python train.py --hidden_size=128 --hidden_act="swiglu" --norm="rmsnorm" --rope_fraction=1.0 --init_std_up=0.0442 --beta2=0.99 --warmup_steps=323 --batch_tokens=[16384, 32768, 49152] --max_seq_len=512
Each number is 128 + 24 x the weight over its row's rms, rounded and kept within 0 to 255. Layers, rows and columns count from 0. Numbers have three digits each. The size before them is the row's rms in percent of the matrix's.

# down: layer 6 MLP down (transposed), 320x128, rms 0.0648, rows 186-220, columns 0-127
# gate: layer 6 MLP gate, 320x128, rms 0.0691, rows 187-221, columns 0-127
# up: layer 6 MLP up, 320x128, rms 0.0664, rows 187-221, columns 0-127
down186 109:144122171155163108157111093145116152105144132161105158157129183096095155138103098155123107113099158142120126120105173095132127171100133106105129148118141154143157126158150131139143145166138137129155118109114109124176115120138125100148149142156172112122147092142132087117119171106115163140127118163130133137095117165124136099113114156113066121105168122149116127138190154119131097126088
gate187 105:132128152111172156163092159117181157138129174145095147160138104114146144129093149112137122095132130129119085116158130108117112140138092128133116133148132117143128139131106156111136114129097156120118112144151107107186102129172133175178152133145178108126101138112161099133132111150116137141155135106130108109116146075120154141095108093113134070121089145131107120095056112151143127121119
up187 106:084118121116161135112153142073176104129145165114156130101105123147112147159116118138080134148114099137127178114128139149158084146150156121151127101136115144108100099152128142121145105097116138147138107127163124128166094102104079096130147138166139129092142130127092121125100175189125115133096075135086131120151105179137145162139133131129112137123114150173137128138144111095108116095114
down187 107:089071084144132119127082120111110125117116117135165133092119116165120119174132140093095108164157183167104177094129116159129132088144105123136093113121105100108136108136126144108125114121108099110146126136118162138154122116126111109078145126111099142101119162117108126112110120096128137132099125114113100121150114140129120142140094128083056139118134114149155129091125179125137123082174
gate188 110:134126111100147149130111156101147119124135120132171170186140168107121160109091138172140154085133120127122077152118138120134190158092104121140093124110131146154114176111143120125118108124127168113117123110104157151146162128129112171139102152166154116137140150163113137167131102090139155128121102107123090158114134091126207115106121109141119128127116154095119146130141178117129125114137
up188 099:116136128116123121123118107082091115173115168130103176104124137098110121112084146108139137191114123149069135120117121132122079129077122124119152117100201129168123133056145127151101120120111145177126115098174133155151113129150155127113135121152110114135109149148116125113163155112125123100118072162147141140154143131150114129137134124123135147127135130134095129154129146134136109160079
down188 103:146086160145060152156133076085109081103133114127080140139119143156153154102112144143112099114101137124119095076104076129119124172140139158071116145131120131114113172144141118074125181128094130100142096165118142088144109116136142136096134091133136119162132135158121171144104135124128143103138106111148110153122121164128121136125131117120155140128109130136114135154127145136127145117175
gate189 103:116161141134150115149119144094190116113137133105139175149118096104111158131128095137114107146125130146103108130135077147137132174112082098136218149107129107135141105113117117151109131162114106098153111086108128164127145112108119119187118153112108163108125140107096120121115108106144106161143117123147166109131150131130104145136130106180081098110155116117105100123154139126154096102132
up189 099:112132092167124116152103141092099100131113116152105136160131134101098139138138190122117117136147116134154120130130150120145136128145100137155109130166113177123118116159150101095153125155141133164094124141063089173141162105146126116153117122164145155107086161065136167133152111122109156130161121144151093128126139100160105131128128111144117090113174160123105107081115139120142165161128
down189 106:127122145100144123126149101140155100110139140105137154083166116155185152118105109168130111156112172168112122127125117141132117113123144117121106068126093150111120157145106096119114174104142115090134147112135117117072104136133163110095107124114138112179140142119159127078168121145153117130102128124078147163152150149112134104131171118105136121160083094124140102114131123118145139165178
gate190 102:135159148121108087163131160128096098153083122124173123168121140165131121135127147112135131111126130114100158109122131133129145146121137140096126121148132136089114137119099145133119155098104129080197163132114127112131125148135115164136136099141127097126125133133148145149132097132150117124196124174181074109140175141171151113112087120129119162133106179148104154116108175127166146134096
up190 103:140170102097139147146115126131137082143139078096148148090142134112138139114136122151155130134128131099089142080112145109101185111129152120092091105162156149097054130138096140092114109133116150105143146086104125114159129120141126102161140148133151150139108145079098133131111146128102129110124164156169109130163136155117096136114093139138117107174157144080134130124115140168144130097129
down190 111:110140070124125157105106075130141124123142084103111151155136096134140103091112142128155129123157182094103116107172118136094106144151132139157111131109136126145180089164125149104119112097143158122099132104096137132153132114160152117134155123155083150144128127100144160137133110119077125126103142093110170086168096111093150144130104118138101111144120120107150085157131130152141093125089
gate191 085:173119147153119151168095146121111107122125123143108132117151123097087147116129130144146158098136108100121144121152149150156136140177137119187119135133117116167122126114119162119155107117134111185133103097135133138164129094142116131107126108104190134145108121126165130128140135170130110132161077093100124107141105080117133143129146084139174128148105109092122118113168191105096150167115
up191 101:144184127107117118141120116117105075153144129118164156130132124124121104100154179132159095122162143103155125141117172148181146121152154153107078099165095120122153096110157097163121123083156128148121148136149072139141142146137109148136149149156138147142127118134119111120128120135122136118131146156144103163125145107152086111146157162098123120147110130130105085135156144166087128144196
down191 100:108141153108133117107139105156135116116158095103136099074162150124112127137090150139154101136174124123147135149134169132168148110102134135147143108146127123106133130129138071169124129146160130133130178151129127157134116133134146115112146181161123109077158171145131111182133140138102104151113158160132159121116150159120109153117143168132186150103142168115134152093110124186144104150144
gate192 104:104110159095122145127121110137112078125106134121146130123114094144154085095126108154158156142168100144109104138151144123060153104156164095131176122127150122126125136145082152110102071132176092148151106116125134123167169132128143144128125116157121136116152107155117115124140094099146114113133097088131129117141141154115172102151159124115136097189139154165133137135092156108132167125110
up192 096:109157153117166167118113128105165141124126154137181083140150172115129107108137122144123105088121145114091123103113147154122108134147111083127146171096109161118093105134117139144101167154125162129142136116167111070131151142116097071139154140126145118142084130120095137143102098131146069097110152099114143104101144122164144096124116113121150152115125142127156137114117131086171153102136
down192 102:116120151133106114171155132113117138178132075156094122154153086118118081138096157138136136149089167128175120135105124166151166146107143147140116168138134150151122150126104153114107117131127111113106131123115130172112091113101105109120083115111161105139124122119107141136064097080123118156153154101155099100148152099142127096137106148123124154090114127150182109137099101145100133112149
gate193 098:111129115104156156136116133130182118111138139124119121152166104148148174133150134169144107159134116110144086157143168127068130152117082068131123140147159103117134090175119148169143109146153130136138111124100117153114135181092172123175114103144095133142118107099101132131130122140117129158109110112094148145135145146107129100113083121156119100126157095129107157130142161130170088120115
up193 103:135100147123142081135191155141115159149120146093101127098155120160132109120122211133125113133097132142157122098107092160194097115111136119130109101093149157122129145124141133129110140125171085136132131159118155123143123117147130171127101129148120119109146161163124133075133141141155164143141134145110134125119141160126110118144151158061137158104123123132149129171117145122183137120110
down193 100:121121119133130106109114120111094120162148118129140126122123152130140142117113118114103152104089165113133116125137172100143146101141179163104114130135158109167115121144000172140163122137144157154161156110140146122133114125117136103087120123121091160122124093169138131118136115130110134093145159109116114112124098149130100144123144098117161117146115126107125150152128146118122159088110
gate194 083:142131133131162115116129112117134084152169074162133153097103134146119126154132167133127097130116132169152127166121125136089103109176124136121092159128111120167129060129131125130137070112125147119135090101124145112115105108151129119148106129068135157151116140139157079118128107089114138141111143089167122161118159148142101097138110129130133136092130158105086157149148108171115160101113
up194 082:121174095155154128123107095105170123147136107121136139082105122124146119149181121138097093129123114142130118159113158142101131123128125134117119111140138135175131061115098123097118117161115105126110128133111140125126145099157101144119102131119109142174124185149125101110147145093109109111132118132178149170089162115161143097114072095143159108143118169094095115154115139138121166081145
down194 080:116100125076081094113124158172143132104114159139137085171133136098110151076119112101130185137163132129096125107101122122128148141141140101114104131126129159070134142131155131137115153138132129096110159121116131115140115118142177146106153115149127106093141087147120148133125172164099142148104101123113137090110087075099133130111159111142181113150136087153107107115114140110151095142134
gate195 099:154145122129094096178081129149110126130121085114084164159129151120147128110106159130150139128102120130158064130146127120137095111085146111139137110176111112139125109160162125105159072162138118115174123110120091137144143118120163129117135134122137149147118133115138133150123133079126098167129127117130116173159155143102067082131110125142126100155130170154099124097139112097116146118091
up195 098:056153140156093122165176149114176112118080110145138147138130143129103121151126126170144132073110138136126099139087115116138119120133110108159155122137129120109129079141127135100150135130083129147141126112122154134170187110079135126133142174089123100131132127134091153140124077133112099110139127067152107124132116143159136133145169116133140162141123173120132096132140105161121146134149
down195 103:152149136127079137102091106164113126125145156178155079080160137171127120085121151113169084158131149168108135131103144100118116130111153129123130134152123148104167122117093134165160113141145116119123127105115117130096137150149165123131111116120142132094131126095159117095174120138113138096123107162114118146141133150150089169149116175157141154140109118129084129101126106085105151091090
gate196 102:152163124158189133106102108149107118115150094129159127156117098118153122098141145094129111112165130119107083132142196129102193122177096109136093148128100157120144127139110146151129119103135154116134140098113138103148135114126085128145155131134130109132122106116101116150129076131109149131112120115150101150136130102146139129133178106122117072105093147109067111113125161155131131090160
up196 100:146132136161154117133124119157103121113182157134159163139142122123119106117132119091157152127123125093129140164131135075181121145135142151108131091112141105131160091076123163140106084128132099113135110094073124116121116113123160142140154108141168113128154095111088163144133102110092118117105106155102178152130169130170127165163131149146131123093158151104104088126128145148163139141144
down196 096:125119077133141111119091069124136062133093139103152123146119155131124138119094123143123117105125130131145085105158123117091132129093149149103148201144119134168146134143149089101135165131158146114127127108158123123140131095132134129112142124083149126160118110115141124047134095109164145148123122105141119116124105170125132133129112133151189126122098171131151144125187106125141116127142
gate197 089:159091158157149133127142148155088146114091130102113192157131077122193114110123119127110121097167113138101113114124142121133108094097164124145125126112117191121181117116109161116168119133123092162104129124138142144124138119130096116120142127164109100114142114154123139125127130125138148150144096087114106165155129112123137098133137110122098084184092122120118142157133093144068139125121
up197 092:155090112095095098132139138083159158104122141103118119132127099130131157086144137130121135097124093110123129122143147170114136141137110150111119112178147182116149114124148111105094115060135134152140130073131103123136140160117135151130099118132182166109119121150110149131097134096149098145114146146141098160146121119143133137105114127133102100162113113078081171175107143133091134163097
down197 095:116095160126097191122089108122143096154148124036096106155126126093096176143075147116142120125145111123158121126102114106157128111097193145115115128105111096128113113117133180165140120132123131138147140124193142128116155141117134141123140108113097141146152104135157140149121115147116132130146133117140127144083122119146112123166105112146150132089146141135135138110110128164153160127082
gate198 112:096113125138099093135134127116112136179110114172120165114132140107149106103117113100117120113120142111148113125111182156098136153076132136133172076120122174138097108124116145130076139134089110149152098113150165128134104137122113148139119080163186096110139095159148154101132149125114161116119108105131118125122110139110099176124139096157150092173122124112142108141112170124144104095099
up198 106:125095152111088101099143120116092101127156093112143111141116089128132134102142141132159148084128161094105149104109153112089161149103144128124172113137153154150102113158147164102113167128152118114167113101134126109135124132126135114097144078169191083079102139195163130102133127136109168127116096114129092112137137098147123139111134132151150108114105122097134119137095135144146112109154
down198 097:155123121114119152105123139120160140141126093112158088121155126130131155129075154091157155141090140135137128100148115138147177126170108146092109137187147099121140159147151107119128141114138108130140161135188128133176076126141134132141110118151117130087115169074139122133126144108129120143156088139145129114138133102103116132104092126141190166110109120110112111113083146146171132148172
gate199 101:138099137179139138150099128122121158137099123123086156122103098129141116130136146096147155097161086145168129117108096127100131091136155123164165146098119113127125127137111174110127137166094137168119091119083149189096121150119155130133131073098148168137089121172118160090130123133089179149108136114151134140145110080133160119126120123141125137145109103099147118113109126125117110162102
up199 101:114104111166134136095132074118109160112141155125113147151145128083126106091171101186132132134143098104146123121083137140138116120182161149128175145176116161112123111123119128135150118120119182157118133156118129119113123109119173109135114136134162150104115095118112131165084111121103101147121170115154120148106175121136110149141149111182143113125146150090097134106154078104139139131138
down199 097:120122104134122143155143134176109117096119127073183085098122133122167087120134156138169132118113111105070106175121135120159152178126080143115077110128122159146119138104149105136153130123168149134144151129161138137144102094136117113140144141180100146098151095108151141164109137106128136160122105138123107126084096127144111106135133153110161104104149133103082129126171131147116118127123
gate200 103:109128124109097182109100117147139099117152119110130094162109141180111163088144100138129155074136115140105132122144111099106115129138172117100139137123171103125145126170122183107104132140125114146102090134117156136160142084147110139140120119124126134111086124155141120123126102112158126126123122079142132135080158089117160174122134155159141061120113136113112121107155144138112100138070
up200 111:133136170111132101142116122079110123116156122131132122137122141088150150153103168112117115143117125078165128132106100140129147148146118082149089138151121117152084151081111110144150165123120160111163125146147095149134109141075172146116083140191160113169146139119118098135099115143087102100132119143123133141195134145135118141142125116110115142095148106147150123150158129122143118168177
down200 103:122128132125099117125130175110130103074088141145151134107155140146142142124171133138176140130129177147096133081131146089127133147094129113100137168135126124138169135129141138115160130144135150096150127111133116141154135108143070137138131134127133096137122117088146132149120097104138154099105128166121183125147108137117124110130077134137030171127132128157143138107121144131163092078125
gate201 111:136108155148114124133111144128141145206088104158107127142103125141128143141133092130112098075116107146105159128100116101138142146096167097095115134149097130120098122160142135107155152151130129148150112117090128181166177105131125165139112086115121101144108087141136168166136098111146129121184095114146104137142171156108107100121143136151132144154115127135116168097124104098114100151136
up201 110:121099125144138127156137126131144175169104176157091104127136123113106143132151099157134091087145093122098129146089154148151137132131159130118124144140099129156130142144122127129123137141127165130132105106108110148105124108089131118149137126131173144089063104150154159129120153134148105136154163148183150154144129148110148079156096131137141082148126148138131211138086095139137137096136
down201 102:126112151186139145165117101124111125144158156043070113145107103104126131143156108122149100109116120135122121121130114129144157150164126112142143137134134126146121125099103118168098125133146152131122066129115131122127113159145170103127085147111114140113170107107101118150105119116130107174118144082132091090136119088123138121141124179135180100107173152113076112141135110133123144137117
gate202 096:118149111137099115172102130129145141063105153166126147123139112128056123110168126101132130153165105158117142097134150071097122139118173132103090112134076137138149119133173162160136098105115111132121105131150083122137144138126104167145134110141159078112121134083110114154148121144150135133128102135128127163132155122121107142124116182129125116129103121108113119108134158092127112171085
up202 100:136135102115084124139106105114191133109118136125155187153146154103122129123152129148135090100113122075119110133172151120139188124145123135090121127122180136144115101117124096159161133153143080113110117177095126159120154143069120146159113157125117104129129103091119148177138130143111110120105119176157116134141155147138098133114121131162110140136077117129120139114127176146104118130135
down202 099:146161153145141121134110112135114074143168102169109142123103132138159124116145115151126141110081137115103119072138178146107093137122157129148165099148119144115143148140153089124144115163157096120097095113120127106127160106130133134105206155112114103099173099131128108162117113134133133114134167148145126091133147154148157118134122140157162110118147127135107134181107089173112133082134
gate203 097:116160116125132098116160144147157098137108168171125157131165127109131147153113141177140138167130128142134133167090133179124094140133148126139158161109150145166116165115110099165110159110108131153131144115094187139142141161154104172164104142143117078119100134170128121138126114106127126112132106124100160111109136097145131152161130110095134055152146123157121126118118122098093093125125
up203 093:141109145144122148131132110162125131144126091105113094110121097123115096127074156121121132112129133151145109101105140121098139129090122122131151103139131150118135127173165096095121096077133144135111145124128170156115145135143129068125110162114106191109146139109124126127147131125094111168112132099165106145161123102109113121105144135105157189155119135096123094163160171182098180137144
down203 094:108113100120141103131110118175146136128105087128172091118124126117132148127125111147116125119113128088152120152139150135120134120124114082112142092122114134115133115184152151169132141161076131122149093116137159133120146083072140122160138114145137100082115112142125088150196110165149152132108140132111127100163154109094121071096130127150119148124132098106089096143152180123090133148125
gate204 101:151114143133132123162105141124125131169178112130132150138136139160101065121119157129137144102119130175160053091126143087121083134138154133131114098097138110124131124161142143096142131155140088127120113123118135129119127165127121175097102102149143127132098136095135161116160123144155123131158151126137110180116157094140184100111102135100077123132109143157089127124142161149154160115098
up204 102:105130155118154126103107106112123100158104164135130147142108124148112098141138136112125149121106139139176116110103138117157097090130175098131125159070082102103152113137109115126100182146101143128130143122130145154147152110169136153093199122150126148138133139165133151115179099093147132124147133128121082092091141148110115131090098119096136165128119120168142127124092123126095148135176
down204 106:100144099127169143092162127117144121160128136064076167182114157138121135153096151097153089125127134105106101152189132114153153159098094114153107110161120159112134128115179102109119113152128089148084152124150122081146114193134172154121142102119124138133137091152118104121144131086153134129136116133106143112122113151153154141120150133117137118153117161129119163134128140136128132122143
gate205 086:172115134186106119147122105130153119116098095149117177130146157131129117110097112092113096123176163089133121168120133090131132117126098142125090158149131119106130115138162152159185110134122102142140155135164141137107124094096118121162126150136120132181119107135094120110104122104092162128098097079147177147126128137121109101143173156153086141123114111144142118141138183123119158140137
up205 089:106117154185128146132126163137139145134139168134156093136144134112131129104153106168141151130149137155121128129148140204132112114148128140101118119170157159172164161094129154141085144157131114135174111114123136078101108190106102163145127161137169138113109131118140132124140134171167123129139149090106127096123147121110125156138143152123126174113114121123153139149101131170125075133099
down205 094:141135116153142121135134065115099100088129123083148151111157118144141104140078145074116137134165207151108164119129127111141103120123167132089118157157129117143138121125150091146189116129114122122142150114170159138113126123147142107097089116110129107151129127120158112085143096101103161109116118147117094162159113110123142142170179149130125146111148112119097095127156123114147136104135
gate206 108:118103144143123136149153144171144110155140138124161139128131123129123117099149115136105107173159116136150176144167119135127148143149106098109159190153154158116133122127109154158108133139138097073182130132119190113178120114135112111146140093140183120107147160106125102129164138126132098092138124153124136115106152142144109127143107120183110133132201096129138104126082131125116124150102
up206 108:106114137123144143085095099127103127143157123130149128142111137127122097141141132090143098164138133144075091138137110131097093114125119136143162133095101148153124101144155104105123074133134155120139113142114088154127156122172112127103084137157108167130176101130139120130094120127073160124143150162149153142147155117154127099160124108140097127103150130185096115121118110092176146188106
down206 106:130124146092148130160124124161139120120117112144125140124116092137137091163141109106094149121180153128125112141078148134127106121128152128130141098091147173078082111112099112151126115086078114145117123132165112116089144138087060161151119101150132126136114139119174078125112130125124134113129128136114108169095137114155131126161127152159109137105090091108120132130123166136153172135184
gate207 093:122119162103126121181136152164130116155118148178123100132102135152130108094113053124102152104140128126110127122134117136121091110144151071151169167123106134150081113112123151142095179112139069119128105088129163146150120123125096133130132102105163116120086128124112146106135122147141153101128124083122108116118081099125166128159140107131126148117106130130115092136138142108153179095107
up207 103:186124146178120137109093113139107152140116159102125170134123091108178152129134134123123123105127104182099119099118158134098144148115136134134075108127111098088152118156119134056154140134102153122134138128118112154171157143137148152144154101110152135153134130176144146120141118120113163120153097125106141152155149107120111139135156165158113106144144085136122127091079136079129096142107
down207 104:175112131152132129138059133126123140178141133122127080140149109139124098092121115124116108084123158157081105135072128134106104129143120107144144128086116149120138123163097132141108119134090098139102137115110129122099142112161111142102146141080115136124107132155128100121142134126132177136143144070091117111132144077122154091116149160139139138138178110134086099073086146128125149138105
gate208 105:165111138121076120139077177131109105125082131150136145128095173145141120135096174135148108103115124137151133094133110105137138098112160117089090116109153098144096129184119161126116093175137116145135102129130101160175087124125109145137103086161137112139130109123145127102120146150114108107146101134118132144118159141153126142172145137094106112097143074136118121104101133137168160120090
up208 104:109180107163103148106130093103158150141127178127092108134156137144086163131152128098096140115141141103128126111113168156104134124135117122120098128122151153157143117148163126166151191098100144130097140132103155120107143136127144125139125124129114128137131142114104116153153134086166182165146113127111164094136105104073093131129117178145129127126114087125147188132135120102085092135141
down208 109:143108091142085147120122107164186115206102135085122124134093135143115122121112188062120123103131176126112145120173096135135143131128092106121078130115154150168119091154152104137113159118123114099117128149145138137141109120154106164133128115107123118157119141127134165112132111121161141117123152110104167121141112121136140100159164158111146130091124117135162124095147142167137143108160
gate209 085:076134159106154130126119158162134117152101139146110132151088126126080102124125082146143121145118100138111114161131129125174186100137102044136178137132113134121088134184123158094145153135119117103137099152118196108141135150120104121140116118101106163110073128140094136123140126128125146165147122126124117106128127159146130135140093125167162121121110135133158095123137116120149134157129
up209 095:140149115128102123107154099106117139121130093129086104151099125116129085137150132100107065135115156131138137165079175104178130093148134128110121094158099140140116093120132095130171090112161131105113137160115145059127144145136109070141138124135080151137127108110082128138108134160071144096115101145155111133131098103131148127103141158139142141116119159120134133131153133162109132121154
down209 095:176116119128150129114162162085111125104147104070101096087161109094126140121141130107080137146150155131170118105131130135168102153121119148126070109169133155147130128128116122117116115115153147095108147110128064113099106132128135114126113108160143131150179160135130138144157121134116154123109114157119160128135116113129119138093104140096154120127175110117124154158177155147072080142116
gate210 107:145123159104114111142110119124141136154123127159116142142144097105117104121105102133125117129117091143147125092131104089089139119115134107135120095116122158096111132144095138111081078133157128120109116161103144070119159161142147189187098127122145100107102125145147129122115100111083128105107134133110105200141102132116162116107144133093130151115103075151114120115096162091164133089116
up210 104:140122112126118142115144113126116148120185138130138156133158054136161121099138131095143137137116115139139124063135140142107117129130157124135120097143106099127147166120134125155082139119111150161125142130072160079118110135156144154177136108139186115080134143161151126117096126066120134084120123129121135138140127101088108120092097139130145113104128101133123118135147182113162079121125
down210 100:078128146169180102109101072152146162116157137129147122148114135099137138125135132136117186112148076109102148123111124158133179109137103129129133165152137173109103144151146078130124117158107156138114101120123133141130157098138141102111113133128141126093133156151144133134134143142170122109118140128149126167119142140160162076097117109092207106105145113110139149140166117100117134124142
gate211 120:098140198111167121183105143133134147143133136113135105132114114152110117073093111150108177131110124139147084131112124135120118128118125091114137156107151179128121141075084120160130121123081132082160157132120121106139118110137132193168148145103113120163105102112111137134122114091184113152150150124135133142161067096117119138113115123109127134132122133133137093158122134132170126135133
up211 118:140161171149160096146094151120164103118107116126134137163133134110094100113128117170114131134122144194146127149167127105110134151138095105111172141087164145154129090121114122164133127127115124141149165144119132147142112122140149156173109167119164129148130096061089134134151114125146114175135091070109105144133154144164139140111115145126124090118166104136084136141117099130150120145121
down211 107:134167120123106143075104097096111143142138094131106107141110132125119162120102111131139146138085128143134122115189147128127117114138129138145071131115106108169133143142175107129155132189104117129129116127155160078158093102140135114156138152102104132120122157102140176122147098107168112120127137157135119143202113086121145151107117137138159102165135092177133137146113128083120132146144
gate212 089:147135100116136145144132132150128142113130159159106131177179112159140152122141147110111124148124091145118119147129152140121138125161113098185124095114131088092103122170126107107125146106106126166106120098101160131146150092098106141168085087137176139157079139092076167150124134115096155114126078094123114156129118172130160121088118128121131118133113118096130128142150141081129155127140
up212 104:135122114123171152094152109139127157117153119117156107126131116131128137084125133081112121206174123153098124147107147170138153163137082130121124109122139120072115100119141097127130099107119119159127137171116139059116133148100092109144110109134123109171105121099089136147104127124131129106098108127118122161095106133143155104072108137122130154113082137111107130145143157131105120146181
down212 106:125129129140133133102156090135129133098116108143157120095156127153120142116137161140118149137155057117109138148092156159113136112105113152108139108117145125130139131115168099110102115155115127139082139204132133112093159152116079106118118134116131105156174143104150095159096130139124104097059124140139139135118125129147155135103130121094175122106125158127162134138112168131151112189170
gate213 095:155142148080113157170136131131146118122132130136132071133059110149132130142129097095121150111127123112134190145134125087124144129155123106127083108121146088100131127107133137131153150138126132119170106113170089128170150130099118131144125118146132112152123144099088121198117081105106111113144075143127094166158143124094129157127124131138123122169133133109107109131153130125092072143104
up213 108:155120153096181127124112147149134154136112146139151141133133151156119110123093110124105138099152168151136091151144135172145155100170124146121142129095113114092127118101194122163102108130131137143076151095154107144131091096161119109125094144114136178112110102125169091116149123178149120137121133137137138101085128085125112120136102118072112154140110120112136112150096118090088153135101
down213 112:128117178132136115131131136146105174136120091102170125071118116140167119088108143128108145127168164157115126154090080142135155120178160158092138108104146113127104118108141151160092132125143140141088161078118127123117113097126188134093104138106097134125125145126169130116153117133112136158138159115123121094116124065124112168152144148121178144085140121116104148142111127136126111127122
gate214 107:152116166122138140103095110100136099111146151099132113141119125140087161088118097153078115131112113103147110078155101096125149164128162133161139117111150125128097170122097132137131094160114133145103125113124110119136131103106143148176124134089140075153152109152124144092111116102169098138102094110153160142150166113099131156110169130120153125114165135133130122081175182127112117147114
up214 099:088128106171079119165082136162135161123124143130056135150150118124133147191144117149111137114158135116107153128122161153122117087096150134101138115150107126082128146178145121094133133137135106101107121132099098151138144169150128119119154132079160153140126148139120146114118166137106081119105157120131139125157112103147173132089138143133086100170151112118144128126110135110171143128107
down214 097:124155159134110141176177192113155127101156110145131159165154106146169101104127129095120102163116150123121133111126147137123116149124112120136150145103156152130142081098175144141141108162098118137097119130158138096131086098130074140096124117136107157146128104122110131129156135144110149083156115117142109141075100151120105155186133143116078146123138140153155135170144124136104140154105
gate215 099:126163115139114115144075137142154129129177160138136139140117130115111152155104118162115118113123091067095098111091131116158134120128125131139153133118112097126114116183128117122117176107127126087115116142130176079131113145160124118146115115091194129149148119120138092152144151188099116117146165183099141122089169127133162113140111131126118180109149112098118103128124149147151127143134
up215 098:147121163129132095149092105116114184140152139153139101123159111127137117141130091120161140106103094106139078123080162130156159153158157096114126160097116137148147112169112133093119158131098161074130159084118119128115143150143153161088152146136120127179128118132161151153133125115108115101149159177146089125137116120128142154138117109109088117109107138187125129124075134126117142127146
down215 097:132130135137123111117118102160134097119153096073150141129096129142117139144149124101073152156134071141131146156119080152098110079143149076155090079143130152124135146127148085110119157116115131155109116123143097151113124097150135122125088115151112136107135132167150131148140122123122163124098106136070138135157115124105142156136174155118144109138141078093160133122122149167171142115161
gate216 091:170116137159138114157145129136093089129147146074141122072118155154133118139109158105160116116112172120148159126106115073160122119120113162107115163135109109099103083116155113150148133110129115109100176138118109126121085144115142088112121121108088118160143159129103111136127125142094111167142129118162111089117142098122106103155136169081089168128134136169146118133138116161115125171113
up216 085:101149131075110143113126133086135155120106158167143137174121128117099147110115141110106162085119114090082107092153087155107154125142124140144092100159121115083119129144093132118151092127126124168110085112151119133146155098096148139125145133134144158108111127122143139085133101112107097114144131107161116155149149121140119157125127096189158115148113082121149156140105170069124123113148
down216 085:138134148134139091154150102152088153149162102054119113059096129119151134125132165126159116128132174146152141145089108106168114149158138103117108154119121091121098098122165138113143142110144119145132153160114138152093109145155152090111139155119100135142145154132111121102136134121157112139115154101132140106121118129115130093157128142081082184120163157128131105110168096149094114118118
gate217 098:129120117081146097128138138133136146114127216160144121145134136118089099129092136158128141076100140125150104150099132117156115130122129114153110161128119135122121134128078118107166137083125080090121123123159182160140139127138177137158090100090143144115144151173064124134104139147156172129129154100122154120137144116137133101142128108119150137092119154137137125113155145118161143090122
up217 100:106124173156127124076105135100107152146126096087147111102142101158092177066143146136127140172154090139113122134123140151152138151114135142135165145085117177108148146124130135132137150159108125208131160150097103136162132113113153152113154118139117094134098093091132132081108135105095116150107123140087099144116097119114169140097139104134145142140135106124106122115112117130159141133124
down217 098:104187126069135069156125177144120108117134138154133127123136159134146089148112126122143131135109112140146147113154108145127094107133143089148138108115097131076131116158176132133154141154141155107134149083134126117132141152131084145110132117085110171161075130077116109109149091106136143127162136145114115131152113135141163142104141177118100106138075122115116134145142101155133172107119
gate218 112:169121154074111107141124163119123126150100118115117122152151119164135141070119101152078176109135135129143108153086109111089084160122138126118130134155112133127120144115137151153129096099127107109145096120099096152141118119145099139121122123134108160150116123121105159127169093137146148117140081115160067123123148062137143151108132096090085116135120102123093153167120119127136149093094
up218 113:128105167114153138129101143145116161075123113114142135100138139118123105173119163081129128120121172119107113110160087105120159120151120111087065131119174084125148113116188133104132119146164168158101159114139092117118118157137162116089099108104126156191146136118157104122137113135177097159110105151112145135136136112113140127130135167137118130124169124131127104145154127108133099153128
down218 111:117153088115133118119123077131143168115180103168127075099116150183130106097175147123110151119117144155130147139178109115116136120143166102130081133127160096115094123137158141147147127129189141174129148095126105111092099110117141118098114118110137126084154146170136100155111125122165130150131158128144131118138146119134139161143129130111158126115112150121115107154153114107087084155098
gate219 094:135151126132096167135129127139105114106122169131126133139144121101102120143130158161121126150144106145172091145095130139127117098168159100209129130127160149157082127135091138127149135144139090155133114156125146144160138157119150144143167156113099193112103123113161114130185099157138148135152098108103151138142119130107095120114141145094157115080135098127138083099120153139140155118155
up219 093:132109090141116166110144123128135083120142170154155102158186129114145125119092128135116136147155123103143144089134098156160118123137128105172088127160122116152165130110145110103112159108089097148106113118130141140108092139094146140111138115094126135153113143120156143140165147171115142126175081130110138135128175120092146104132142158130145107064098105165155142107109129123138129167181
down219 095:085151164137143117143091095137117185140158120112127138142136121139121149154123126154134118109138119102148106133108114119082131126136108115107134112101109124115100170099094143170113126175154153123147125131131136127152102144115133113120108130120105063127165152134089147136134126106137102114163165121148137099144138146120070172085125102096152124063151124069107104111187148134099107121122
gate220 109:120137124119144158128122109122107085140124143150113159179117115139104130109151119161114150144083077098117104105144098168104190127123116114150115135158079129132152162119125121088128168112092122113114107148121146134160162093107108114148154153142161163144110079155155130128143109102168163142121119099138095117171154102142138110125151082146132100145105133107167117114109166095099135131116
up220 105:134135133135125136134134147128126125181141119113133117100113147141097163133108126142092149109182131123156176141138082136173067131110160149116153138096133138118093143141124134165124116129133143134108159103139082144158091120126151127107129073130146073111178160109115112140148168143113123114144147131143150119114124137183087132134097078098107110098152127144108164158175112141107155133119
down220 096:122155137148148110121121168089150098160078120132106128118096123170146135154148170143108136136087125158129115094132123126115108155178142152112136170172128133120156113122105162134115137108139131104138138151162144114125128119141113148112141119115143124205138108140158139121120136120145147121167138110104115179180126129169085092164128118108081157142139147061136147138119126134175152104122
gate221 115:148128113152093133114131127123091141121080120132119141157140072119159116068139159111103146138143121117143098115132115105053137162136089111154117123125135126138100130132089152117144127132099175108116093106098088138114160129114139140149141132160159139128109071122114118091147074096136113134132122108139108147158129129086139182115139126161128110144124075167138113119089112102129106141101
up221 108:119118138127134143136131118123118149146140106148127127185113163122154114122120081180147078158132132088140132161117130099160101096121125128138131170134154117100119126170161099122151163143114086131134102145156093148113123168144130085140151101125113120102101154142152109136123121116127076146159124119179100139107150137130122101132103088135130144067087106130126156095090068139122113094125